{
  "head_dim": 64,
  "d_mlp": 1792,
  "vocab_size": 3653,
  "extras": ["capped logits"],
  "init_std_qkv": 0.022,
  "seq_len": 512
}
Each number is 500 + 50 x the weight over its row's rms, rounded and kept within 0 to 999. Layers, rows and columns count from 0. Numbers have three digits each. The size before them is the row's rms in percent of the matrix's.

# o: layer 2 attention output (transposed), 448x448, rms 0.0332, rows 388-440, columns 392-447
# v: layer 2 attention value, 448x448, rms 0.039, rows 389-440, columns 392-447
o388 089:577465551449456608513478499555403462458506461530428493487412477500480540567448581465535590398498481541486496494493515483575676401575426509501533418552510498501520454442
v389 114:517474486426484461542532457517523505628443480527487594568454481524380533494492539561470571471388562491490467448483365538605537441467465471524468473513477460431544386542
o389 109:491478477548518448481506545479509421517502466539512484515519974462456518473503471528479479494482498483719380523473506543465474480389490506503554507492499541496553505490
v390 088:393447582457436456479459548478557533528388464435568473507477518591516503523510513506480444492556542437551442607521564549416515473481490606566536527486424457455549555443
o390 080:429539546575447495485491466549502428504461516451539515508528405524562495450535369460460469585510488533534566517381485476410446529545503379572461518430470449551471576462
v391 090:508501537490522388546510534528502533480534406556604404516503416532474402468489576406510492507573519435532567571565530535487496474563441529482411555398470496519441552527
o391 094:455470549546507563556462569374468538524484527486481533472424179563446488490493490530479588539474536555338574478552477581482515508488469475534503407499493489521455540504
v392 115:449453526497508494559524543503498533492442456547421440550541448548503468434479621439518499494510479458469524544493464394456592465500526619507486515518505498571539528481
o392 115:436504485496545481510550488452552520455462527465551540496538203477535523495536410447502482562521499495381540528556449574457354535483572635518488532486496553481413470527
v393 098:505536522544412449481472521498518413502561552484590516439462546459411554512636447513450552510447538529528434445452445492530455454452466566562652429480460432483529462499
o393 103:440521497435465497488530551539446531574544494540492500514448579546485509446477520514505604533468491498724494487420509412557471495527388369548503445513531477518563571432
v394 099:507528457475502443546463445398524493487439575551407485568558430480464459421467583429609545476540519440433570497540477501510507536490511519477424517461514536513456483554
o394 092:560467511408533519539507553508489510499493476504469507458529344520480475526501466515499491520497536494212527522582496616551473513485556582506499521497532515468435467536
v395 098:488447572570491519437537614605428485474567562438492458397497555548525517528510468467465464549474469524539502465523565413483446494524500505547594469558540476513550517462
o395 092:539447517467456508482452506484515588598536542501457450567424473522444459495548527427466522382475489460657553469469459408484565466578489402537458448489512444555536491433
v396 082:469547523517512494464458515541557486503517482425522515467500604555525484563526426551413497507473518518476441548505464542477560517478483475484569546548415470495518469455
o396 083:488516478554485447425544482606542401500470524483512527481541689484512531477507488495495435487466495529728524487415495463407446515563471405496504494497498433496477544459
v397 088:513490590511489530472463535566504463475511528451487522534430573560473476479541487569439505547510454500457517556533576444498478521476558503506636504577477468471520511416
o397 096:501492557492514460462430462635462535497469486530494456506537479507561521456538430498508470484475510489614544492435559454457510507495491439594502485491525415498524537527
v398 092:537519520467484526490523493548558507628487486438406548550421581528457522515527500555420486451515475547469435487469453424506496428448506532455536490520468419511501514464
o398 102:390527512550547430452512527532522438487508507523533467511538766483550567426509462484518454525459485512757523525441549475462449501414450493521491510454511493512521527458
v399 095:465477435447527429575429510476640485463410413550546525483549520566416440506461551517523536455429479486529469442459467522493564381473545566643485499402468422459525437517
o399 096:467502537522471543536557542471453469576482463547517469487534513550407561508450499552423512681533502505442491435543493524564444577441556647594478436505540550499479474549
v400 105:465416494500459517558509552516602432512470419518599490488519531517413547532504535456550463475428451542508417398397461466522500397514496622668538502508520502503523469520
o400 104:460537479436457494502542604503510535610555499494488453557513436516506528509503545488429504652545472462458483429523497412522411537446516508579461544426502491562522527476
v401 088:480502561464466428499443466472525545513464457500605476460468465555530431575553514460521533493579517494512506575507510582424449470469484554507446458398405444379477522504
o401 087:382489541571487492529518514454486419498490445535553526452516346510507510455392430569493456631463558561472596501465540546497504529482509422573533482534503483523432509533
v402 100:562509419472472445521472468429683476483429541537494505530578470426370494511543475499549538537482539557474481423452420532589560419441539535547513477415468498426472407542
o402 100:532535502418460518539536558561452451568490456529501479485560802509505571491522522545456492548506509494523440494473551557554462480448516485555469478499552527461556543528
v403 103:557568443498458504477522436411512524359607440472563508568551455425528463524552507519516509530555477552508521453514584529521458557485450443424481525436517528484406555505
o403 096:468538504441543554501442517426434577452502517480554533454460265532501482496456511497498591583489489504297517474513487510609512520530403446552510492539489508474493499568
v404 103:527497399443529483533509488487550445522471572557453593551490454442427544471442460510539508491471500500480543435477394570597522494456473470528448486489466504444494418543
o404 102:556490488414433504504495564509517406477501492556487467522483884491535481551485477481463529421541484508471431531533456556579599483423497510502510476523531512518584477458
v405 101:473527533437516449589439479485547567555464443523531528593449489530505501551497487518506517520479552468456465569524495567457592498455484542487492538450392476419460504462
o405 088:449512470589521461489558492555523322477446493524544540472565586461548531468445406550469424660469523515498494525411494563438416552524528558521498549504506517474439488538
v406 090:519545463460556541501503492526529502514437529538512526432541503459461488523497415490506538485497451435473480513511372482568520495445539549500518508514516499534534458500
o406 094:447520505405503474535584538629498384479540476500591446507590665467524612527494564544523436500526492493497493534458520532509445506383470664490502524550589547447451447501
v407 098:551496411466457541496558464540552501465521503517487531529558511404496550487529443481495510515388462601484483397487370463635413504494498463502509471502498510555494420530
o407 086:524559473371571489532544552524492561525539492492522477517512573483507573547477689506508554539524465434512445446497560473604469492467477609503521517542555572472530449505
v408 093:552472444499513457541538464494531453505498594589414497508545450437445518441458626454571528514521512506497579423496434472541546541521488534468423479487578559576533465551
o408 086:552459485427539541548460534453487556507509473505487498503459442542453465527531516479514530456513542482288499519601518612577524458403523606429469472526512545510494451489
v409 099:441477535479517515487481481564502572540540456481512523473396532528521547501544471625400526502465526552493412478485536493508509453492454441475520510490426471493508505479
o409 094:502505481566517433425495473507534444510454541508505515510522790483508520456501453489462461477468480484794486478414457437424494477493439439479520501466498504496537521469
v410 094:450468604538435509463564561579424536496562490391567500436499505520485538561534474567439447530521529542535492471533548440526418511491488474524576432544526495497515559489
o410 094:503529532523479486476439463527477566577540507505450460535451605533531476460528471478494524450479480470698503524398489371448562453510413350528495509484495454533559523411
v411 093:447457563434445500449505532537503553456450367454588446443453443523498564588544592453486484411504519454573440499453467481439480449543495562623464438476456471520571480540
o411 093:356503529553436526528515547430556489613542508511515465561515371567449472474479463475437441583513485457507558472455476425432478556459508445545472479452495462589448524465
v412 089:530472422523483533490550479473520463462553534472412584506578528406443493506521466493517465533386457577495476381492400433582446515447533534523552445529532516521551418488
o412 082:582544515413541472506577535482461613565550465480483442499545628464463554511524647506479530476586423441481419447481521473601472458498514531500534521511505513494563467463
v413 106:462519488453537463578454505480564448539366505549456505565475473564507479435484556463596537482494514399492465556482506497487627514447520568480531503532457464426574447496
o413 101:440460476491492455539540515465518433420503491504544496467572525471544516511492391527518499617534527506401481503518455654504445506431579646505469533546476538480439474541
v414 095:477540481509456471517505544479547498498470497516450483543526606478472533454432451517535442491396490519583418457393451462541520451529498521575536562519493516505548464467
o414 097:515479444481486481468576509532563537580539530512529481546574789492570499504625569407440446466500436448676455507539445500502458510488552508461496559493494520479571533448
v415 090:522513491514497483530526444452604527474462447517493482568538456556559382484482603440525483457533509451527520547506483517440589534543519558434438517472516488473558504557
o415 095:379485514579585492540562511421503510393528516489579532451520331518437520514502492527550477587495485545397502544558453620516389562448571657502488536518461552489434521548
v416 090:524453468429485495539467458462554464535414415552502597487501444516414458467442510544478472505421553527583517473551424560540558457497465446547383482443513494478438474547
o416 094:587492518546484536512553546400529473533528477508461441505483774470443511542523535508435532479494483516513417423514463541523554512420532506489519465509495521502613460475
v417 086:564486423526473478482500502474436488446573546519397511512572437420510520393427527430573528569482473502513533460478537442520484578528552432460456543534591567570475535543
o417 080:597495513466554517511456490424458655477492508435434451529498412510503470544561548503531568424515484481417471474620500524560512459482569550430519524500519526442533491486
v418 105:499528487556502475487520458462510514487519399524462502548523465459519510497435566486467560513512505505529588481458524516482499495527442385423380556469511540579369508533
o418 105:541481483518562573536497518434527555520532496452456507475453535496465435519490539558415506456509518449503501504606537523488464525518575459480526634480468529505506515525
v419 085:501446465517460555529561514533451515493506505480438510486536471437483503454433533479525469499463518567516485392466482387515456489541525502573507450552572561562482504515
o419 081:585519556451528539555507533444491592551539521420465452542494373479512482590523600466493536455539477511392503524586536491566504475494500492432503503492489493570534494484
v420 099:522437561500500484538522506480425535549573384505472543466544455443495472484481572456442525484471489489437530412449459416513494494528483553478459506463572526554508483492
o420 099:441520487482516542570509532383539491496542491508461488499467305501448517537463498482481533548538480474369437422551501472484478505517500646512479533505476531487480454499
v421 097:602534442522461523482573484520459483418575514535474534483583464385529491511491402484496510489521492553505512433511449448576378533518548458484502470508560573594470489538
o421 084:584522537349540543544501497483443596513556485446458480488448395491477502544486692476514583435468476456409496515519524443600509479520459453464526537529533494489506483473
v422 092:536501393504624479559548470501538465462485566551453433531532530533577471389502485406557550528533476423460490524500500395529523605467552467418440538505596508568505493516
o422 102:472492492486518490514493478481497559408506489473541447461540399521530557565508514474558475534505514498457498487571501609540487407435563676477504532544535557452461462530
v423 095:533462429457453531531564513565520473554550564481420572537542500436429527428468506481520484488443529589503469378487439417593452550525491473509498461500565508485541417542
o423 088:605516519445561461474521520383479625562518502490476468516563786509475521514559576457518521509511412503594410421494468485582488437444497530464559474502496530511590491473
v424 100:518524476484466551457506388463464550496526447475468526551519516419468533551547493583425522501461498576458472403411468500518493524410461378421492524495483498547467472456
o424 100:535563476512561474444495489587486552541518502507489519482566669490501547476488545531482470539520467437634498415445569409438422461521441455481519577462490519479535525522
v425 093:460538624536495465502444502473455489495531507489506451428408480587557536496560539470532483481588486440531525626538592469449505521572475545503553524533527481489505582466
o425 091:458461481560510482509494510490499490482489477518465527493439185482527454499464418495501501423484544530449602495516508458421551460533455449505473458452450423461485553454
v426 098:526515420431522443554528445474566544572456508562491567612507505469481480454449503507552531461394549505455504478458408552580609476449512447504426501502457474474501398545
o426 100:545528470513520454496506515521529392454481489501530529473534928477503536486539464486496481492489481488554413561559514591516423495396531583512536516532524588437491485536
v427 095:514529463430473499540538404443536555537523526483551610545458466523431485498489523574499540456436519561503457422482435602558534452453470370482426457475498529421461448588
o427 102:606545490487530464492528548402494443482501502528515472462529872457441541481507507516482494465463497501609446453507498488549533488458458555464508454519480573473572485504
v428 096:545493456505554532483503437459443518442570553561409511483553448427543419466449527384530553540528502465442584518611562509534452588530556492443422540478553568543428526542
o428 094:575469511462563540552487488495459543474493480479449544453454217473431500536489558495530530440500531496220502494539500539523545474526519584466502476526508510472454443547
v429 105:444468576504561518464482482561488545567521433461627516407456606571524522592562419591400472513498514468540456575497529584450430453487452470510527448488436427461449491470
o429 098:460511495588458480471522494517540426519488500532507478518454755522504507452478494508492498523468475520771467499415501440460584492493407407562518494491508465519547506480
v430 096:584492490463498513519525475471477519524475494567467538551585421478501486490432531513540493519446466544478592472489513603483485484499486470461407514503545567522418517525
o430 095:567503488470513595552495487455519414456530491492501530507472402498525503553487560506503526501537510501203470528606496532574490525530595577419511523556497551522475453548
v431 100:563469457583508539461510520536444427450552555463510465438547514512486526515482445517469429516482448542553479408469497442518364519580501507550522486548579508589502496470
o431 094:518477493384443533528481510488473617559597519513461445531387437496489467536532666453493519363527501507543497492553485393543607453540487435485478470497472460549608507454
v432 094:505555517546490447481543457488524465508481579443436534523482618493473496520508463538459572535424580488493478528488474483509398523429539446470582460502449467472528427519
o432 103:536506490487541465501533481526493526500514497517483509469531880506513504473528514498492476446455431493720430511469528565519543425513521513548552540551517537478472477476
v433 098:544554417492463559453592474483495474412560574512419491508571506381531511526519407496527543531482431592467509382455450441564431527545488453459519467504530525570455494544
o433 089:541512496358571510503492519536445629492570487480491518502501467509511516531500692508510517428461472435530469505499535464600465543528458457474478545511520478478509547522
v434 086:583500454467545518508578469501420559491526522553451535457568412484519503488445524441571542479458496490503585491493443510508493561506522449486367493486591562509438516511
o434 089:605489504428522524530536512429546520515556491440509489504495429431470477569492574486536508441484551516322483525589505607521516452499547582407545491510533556500466420510
v435 094:438454481439524501586501529536521512513471555479404558596527617551440508456411451548515489501442563570457514520467468538507574552386515398500494517544476474409473470438
o435 095:596563505526475391421501460593501465487450507524484467497629769449613532466562406485484477522507434521590478504444489512497467456434512537535530573483537485492507476465
v436 094:455513569484489530500432538478525497524455352449576524501468560543421492525487524562447436492470579459537479568449576601435466447504476458531502532441397463469425466441
o436 092:446509533615498533450558515546544490535465478532470537514526623504452501459492495514437469585479459482598501518456522429425480584499495425519553515477475425532511539515
v437 077:493430401565529487504575500430483497463376557555509440520585474500478506404420481458604493520543494517518533477508469484507495505465573529500519453505559567533475515538
o437 079:554507472374495538583492552496494509429493462477529452525477442504497517559504545541486553450539481454284488543591494609591448542466551567484437548530554566503500449532
v438 091:513477438485458440590445480415558454472460517520448557559556422437421458439467630414595506508517530424544568477531441542511497502509511613511447504433532519474488463511
o438 090:446509516444531512550526546422480519469485464495502471490539405507463498527486446520466542597526495528272494552585490614587474571497571592523502512509530512504483485559
v439 094:473487567491524482535422517472519555582528478482560503483432560590496550543499473592435425460470520442512504569513561593443535468448458530487505524487455434432529504430
o439 083:466494490608473466463498473561546322464447481567502518494516684450528522445442376511501468558477485546655493501447509481416549502521452544519506458520510480501511474497
v440 097:498579547551563515432452548513568486469509514428572448468457581581486524508556417576437490509539464498539445558515593538453503503490471462473554560494466478449477544449
o440 089:425500496555484483423445494592466464428429529507501494514485593525491486458478501488501491462461468510718533503433530444473522538496422390521479430531516408458509572489